Part of a small language model's weights: capped logits, 488M tokens.
Each number is 500 + 40 x the weight over its row's rms, rounded and kept within 0 to 999. Layers, rows and columns count from 0. Numbers have three digits each. The size before them is the row's rms in percent of the matrix's.

# k: layer 13 attention key, 128x160, rms 0.127, rows 46-63, columns 32-63
# q: layer 13 attention query, 128x160, rms 0.127, rows 47-63, columns 32-63
# v: layer 13 attention value, 128x160, rms 0.106, rows 0-18, columns 32-63
# o: layer 13 attention output (transposed), 128x160, rms 0.286, rows 0-18, columns 32-63
k46 092:468546528512512500521567455550518498555509529508450459451538537410504525473527540559456532541593
q47 103:426534489504513466469523560468529535500479517531518488531589537465513479463521470526484572560521
k47 100:446519504465516507502545511492524473572441532515481441451523458451509588478537519492498493474476
q48 108:415492505503472502557498458443553528555475461511566538496519478534536481403484511511514529555482
k48 119:485458488535463527500481394432564499555486495426442544533530492559454502534484488540554525500529
q49 113:496497552552487527522551443503475516450574505427529497505472504412526519470467527490473534490429
k49 097:480522532567473526515462504471463498535539498476484500445471510545499448483548504443458538408535
q50 100:527470590476439544472509493507533531554419495516484507447528516521532501517555402535546499515556
k50 112:506492525457448533524562485518476476494442498447537486468475472457442446538484487493533477429524
q51 098:521490446460507521521524535530485459602532532439521539466469505505497539505571537425451527478384
k51 095:499496558481510493518504528516495492554492429458545510434479495500489528556522483510528544486440
q52 112:482435466454517444513413480457455541454491489557536536526617490555428442552510548545550535520509
k52 105:459444549445505493455438587404512483425467424568478460510449522452511507500504494477499518531491
q53 103:543535504468518553461575484486470475501520462544461466452456535471463500466550503509587493592547
k53 103:444525454543431484527528479474524467506502530557431440439525561503559522518525492490580559488500
q54 101:459462556515496476457472535494483524514534526545535468535475461485443496483536447506507517550479
k54 123:484481542456484493551451449531456540450481488502514461506420542473487570552523529545487487584504
q55 097:513408500487431425446519510455504546505482471503538542527494536666438508547570487484526555463484
k55 095:460464461548561520500527424501518519476503487458602515536518501536527570516497448562524536445576
q56 097:520558510538475500530510491491507487525599541482516511427507502456528507482506481466463474526486
k56 112:508499507474479482506509524526514454418443522508426526496507489446506422460464517400473492516529
q57 088:510466461561512485484485569471540512483461500519510558449558555504490421579593466535477507530532
k57 092:447394529564531569549444525492559497457546499522546433527488479505509474465521565520447474497528
q58 097:496501513522457515456429466412475494466424464474500496535616410470524545452488449567476484502509
k58 109:523497528475464451455454465447508512527450482494551512489518502622486529508485527511472472453509
q59 090:524486561439518541486491460508417504570541475494501531499411577478526523545520463548558535495468
k59 110:503568514490530502539501491556485492456528526529477537562500521520470497530534519415489489441473
q60 090:440439528511476458499610507516502513494422464476545548558522462512522487514447445510444445497418
k60 093:492530538435553554453557568523483520504501416509510465507437563533542442500507526438451500502508
q61 093:437556467475488469524511508480436475516393498512479514514533464450470501516484534481504562524462
k61 098:466549422490487478560563532499452442525503508526459548461504507447468473614531483488456507473496
q62 091:485560460497464475518445523441555499426491589543447546480480518579521465489525523472455533449429
k62 106:520519499433524458532436500463589481516532500490547537484502467531521522536550415526430485527538
q63 096:514468543486469442505489435485469485470476543525466508434482484544422489493523515533519536521517
k63 097:496495504488492523471550520536486457587495510444495492521516547532492423490508530460494468482486
v0 117:429561526498416524484458520560439495485518537492461511550484446489556488470517475540468536497426
o0 089:582478518477544492538515499442523457485554422487550486454478547509425486521456526537534427484508
v1 112:490535528492602443492496514474505588563464448523508551532455432543500530573436500471491536462492
o1 100:492450422541475557512489499565511464462521491463473466447568542529514488449490466485486424590461
v2 114:508463490511472468489480506565421488464407580493445553486494539486533479497512505515436533477475
o2 090:495513501523559460515579482478560525526529501523499513538506441494516532444428565492541525474511
v3 116:446494564489471506434508489536458530502565468495477466471462556505544487502519555483495462479501
o3 106:523500465466574464511486496503561527502436525420529480431599509472506523517498466487494551518574
v4 121:512497461494526566541453464520521460545521472546520504468526521483518480526477497518496440527448
o4 097:562458522499494462505472502512489549487496571455451504486451493489561512424508473494516546505540
v5 116:504453423500554531441489534503422537472507507466482532519542479491495507414481533495497483545460
o5 110:498539558490478530557482499525506446479475498479477501423432530506516496476544492497493494437506
v6 129:579511462450500453477466461518484530518461508530457486486480519516482489450525503436418493461484
o6 109:452482536517589529456502505544567514474493545505483498478531475545505481469489388531556476537470
v7 105:510555520481517473520507471430581434461451487503465510449538540503471500543486477474432482466524
o7 105:522460500508508506428485523573454514528552512470558497479464423531514465441457487463606498529507
v8 121:524453430502543481505431505492525425557492504519433488506499534482466403460476522443559497521577
o8 105:481511554525499475459576508515556555454466570568511545471475509525546559452518426537452468490457
v9 121:431528478537506499502366543551502508504492461465454535517548530416451487520549500468567543550476
o9 114:504489603470556476419580462501473462527507531506493495504494504582500490448518498477419431459515
v10 110:502451506483531528456394524503521523543468521506510562507477464491517509452550425486457519483506
o10 110:493538490529458457520539481487527534487525534525446492390525518479538561531482488483537511518553
v11 138:478490515517491470453459512539500489546513461475512512521552510465479404474491489548490466474555
o11 112:483478505475489488504483534485531479445501485517462505472474494519521583545535446432544576554442
v12 121:417552566534500443489471492454442489573599427475501470522530481438516542460512547507438532538556
o12 101:547469482452478541540497487485510540457436541494523529548514487480457487538482542508527515465499
v13 125:503510560416480446489484494507467572460460451453576517521520482395517559473528559489529512501544
o13 106:486537506524505612486516456457508442508462588473479482506524520502590440506418484560486484483486
v14 126:547440513476465515445507561530463519462486497428452475433573493492501454504465523508504504477453
o14 110:386562484507579545560461514466576491509505529602487546514456484474503466520544424461416466500508
v15 120:457471494524482502419489520543510509468512416525502499514501480522471527410511478483482490495483
o15 104:526459534489558495510508499494511468543505520491426474446497523582472504517542453500560471510540
v16 120:541506532471551478453491452516423524518444444471534513524482495505441505473446459497463520480505
o16 114:465529474513463468500508493404559466501504486469440525586439520514556508535551497537550437435521
v17 117:452534555477427455478551539454479440480453540491519552516471443521470480516437537541487493458498
o17 099:568472454535565500553499550505540592496591412522504461455527554478476540480533518463511503542579
v18 113:503491485566483522516484452459578508581518512491497425485501501448515518451509437446431485459519
o18 103:523515515466562494534487630523424521485465469541550517464487514477530562526506583463552513492475